{"num_hidden_layers": 16, "hidden_size": 320, "num_attention_heads": 10, "num_key_value_heads": 10, "head_dim": 32, "intermediate_size": 1280, "vocab_size": 2116, "hidden_act": "tanh_gelu", "norm": "layernorm", "norm_place": "pre", "norm_eps": 1e-05, "positions": "learned", "qk_norm": false, "attn_scale": 0.177, "bias": "qkv", "tie_word_embeddings": true, "parallel_block": false, "init": "normal", "init_std_qkv": 0.0149, "init_std_o": 0.00263, "init_std_up": 0.0149, "init_std_down": 0.00263, "optimizer": "adamw", "learning_rate": 0.00157, "lr_mult_qkv": 0.4, "beta1": 0.95, "beta2": 0.99, "lr_head": 0.00612, "max_grad_norm": 2.0, "warmup_steps": 339, "schedule": "wsd", "decay_fraction": 0.803, "decay_shape": "cos", "final_lr_fraction": 0.05, "batch_tokens": 65536, "max_seq_len": 256, "doc_mask": false, "train_tokens": 542400000, "max_steps": 8277, "dataset": "wikipedia_en"}
Each number is 50 + 15 x the weight over its row's rms, rounded and kept within 0 to 99. Layers, rows and columns count from 0. The size before them is the row's rms in percent of the matrix's.

# layer 3 MLP down (transposed), 1280x320, rms 0.0568, rows 950-958, columns 0-79
099:67 68 45 49 26 20 63 39 68 35 50 38 54 60 52 43 63 57 53 54 51 49 16 75 68 46 49 39 51 46 41 48 50 68 41 42 51 59 68 37 48 38 25 39 65 29 48 45 70 39 63 67 46 50 46 83 37 46 41 60 18 45 43 53 38 36 34 37 00 50 59 71 65 41 66 42 56 42 54 39
113:52 55 68 38 52 41 33 54 40 64 85 54 55 37 43 59 35 39 31 35 30 73 57 43 49 09 16 36 56 77 41 33 50 43 51 53 57 27 41 32 42 59 38 46 63 77 33 61 45 33 30 39 49 32 49 57 47 18 49 50 71 65 78 47 68 60 37 30 39 64 25 62 48 49 52 44 48 59 29 50
074:37 33 74 27 63 45 57 44 47 58 50 66 39 31 24 52 41 37 57 43 36 48 53 56 36 54 68 39 33 49 50 70 68 30 63 57 65 52 50 54 60 51 65 54 46 62 19 56 54 75 88 40 57 36 48 94 40 49 57 37 73 30 74 56 52 61 33 42 33 61 55 41 36 77 30 40 52 50 61 57
111:54 57 26 38 41 53 17 58 43 83 49 63 42 39 49 63 50 44 30 39 54 45 61 50 54 45 45 67 40 46 47 49 23 53 62 52 08 58 59 64 52 68 56 77 66 32 62 37 50 49 69 80 66 21 59 47 60 35 56 56 46 28 46 48 51 26 31 52 30 30 48 33 72 46 39 59 62 29 51 46
114:51 61 53 43 60 78 53 57 48 68 63 49 59 35 68 60 59 46 48 52 68 48 50 63 48 59 34 63 02 49 30 46 61 48 57 27 81 45 53 41 59 45 46 40 60 34 64 80 74 58 36 21 34 60 64 48 46 34 33 53 63 34 54 61 52 29 52 72 55 37 45 15 50 25 62 65 74 36 29 65
109:42 50 77 45 66 79 60 45 37 36 57 37 53 35 40 50 47 43 71 66 67 85 55 77 19 44 45 64 43 49 41 23 60 59 79 66 64 56 45 32 41 40 40 33 32 57 56 73 54 53 74 47 55 57 35 27 42 22 46 39 38 64 55 52 54 66 61 57 18 11 36 42 49 40 39 57 61 47 20 73
091:47 33 69 44 43 55 36 58 63 52 64 42 42 20 48 50 38 43 57 43 72 51 56 70 30 49 62 45 41 58 54 65 65 36 74 73 33 41 50 87 59 46 45 57 53 37 39 38 56 76 51 38 46 63 53 31 48 17 77 50 64 48 45 36 26 22 71 40 35 44 46 59 34 67 39 63 73 54 61 88
131:59 49 46 47 76 26 48 33 60 56 62 42 40 34 63 38 24 35 45 19 50 55 49 55 39 58 67 64 43 45 16 68 51 35 41 47 52 55 33 73 45 37 50 51 69 40 50 37 45 63 59 59 52 58 47 84 45 50 34 64 59 45 79 47 27 52 56 45 28 56 71 31 36 44 89 47 41 43 43 42
100:52 44 46 40 21 44 64 78 37 50 56 36 57 53 60 52 57 46 74 52 52 26 66 21 68 45 72 42 64 42 34 41 55 52 32 32 32 56 59 32 73 63 71 81 42 70 75 42 63 71 41 44 41 36 54 44 63 62 33 52 48 44 52 27 47 42 29 51 25 44 67 64 40 86 59 39 53 49 66 73
# layer 3 MLP up, 1280x320, rms 0.0674, rows 951-958, columns 0-79
116:36 45 60 57 51 42 42 42 51 50 39 45 74 24 38 56 51 50 42 66 48 57 63 48 41 27 59 81 43 55 45 51 71 37 69 56 52 26 46 49 65 53 68 24 70 45 28 62 60 53 72 55 23 71 76 50 66 21 68 34 47 54 71 39 31 50 43 27 33 53 62 48 55 39 45 33 48 53 33 17
067:35 36 85 27 61 49 57 36 53 65 55 77 54 34 25 47 33 35 64 48 41 49 46 63 39 59 73 38 45 51 49 60 70 25 66 48 63 49 45 80 86 62 57 34 56 53 30 60 61 91 71 30 73 34 62 73 56 48 68 50 33 51 52 58 65 52 48 39 29 53 59 42 30 68 37 56 64 58 57 76
117:34 35 47 47 51 62 36 52 38 36 25 70 39 48 52 51 00 55 33 40 66 48 45 45 48 32 62 48 65 80 36 54 50 32 46 52 71 62 43 58 35 36 44 53 52 62 43 52 43 63 48 51 35 67 60 47 56 38 57 34 27 48 27 59 36 32 30 66 38 59 31 50 49 50 30 43 63 49 49 19
113:55 46 35 44 41 34 52 33 35 59 42 67 30 22 56 40 61 52 42 40 40 54 47 25 25 40 41 45 56 43 36 59 35 63 71 18 34 70 32 57 29 61 59 54 63 40 52 22 40 67 65 32 60 49 89 58 27 24 60 39 36 43 56 33 71 56 28 78 39 61 33 30 13 45 26 66 45 77 69 48
104:37 66 54 45 50 42 37 47 23 65 50 55 42 50 32 68 46 46 44 66 51 75 41 48 60 56 57 50 43 73 22 34 41 50 34 55 62 38 60 56 77 60 51 40 36 45 54 28 78 40 64 48 44 70 70 61 41 14 63 43 37 62 58 54 79 46 26 44 43 41 60 49 60 46 56 62 41 25 38 21
082:27 30 74 33 56 36 66 44 63 61 53 73 30 46 39 49 61 33 79 52 43 38 77 34 42 30 54 40 19 58 38 75 71 20 56 39 51 36 45 60 61 60 61 52 91 42 41 38 61 60 81 22 47 67 54 70 48 57 49 41 29 52 69 46 62 26 30 55 19 57 55 20 32 57 41 37 52 67 54 41
127:47 42 37 51 45 32 36 39 66 19 25 62 39 50 41 60 48 35 16 48 52 60 44 61 29 28 55 44 43 54 21 71 85 37 65 66 84 23 57 70 79 37 34 14 61 48 41 41 40 58 70 59 59 61 78 59 70 36 53 36 47 56 36 64 43 25 46 83 32 52 41 42 45 94 31 52 83 40 44 26
100:39 44 74 24 50 55 74 54 46 43 43 43 44 50 46 72 31 27 59 37 40 46 48 52 57 48 62 15 62 85 61 56 31 24 54 37 87 63 42 42 37 65 49 33 61 38 52 70 44 54 42 19 44 27 41 71 37 20 63 29 56 56 44 73 39 45 28 53 39 52 71 43 58 42 61 34 45 44 23 34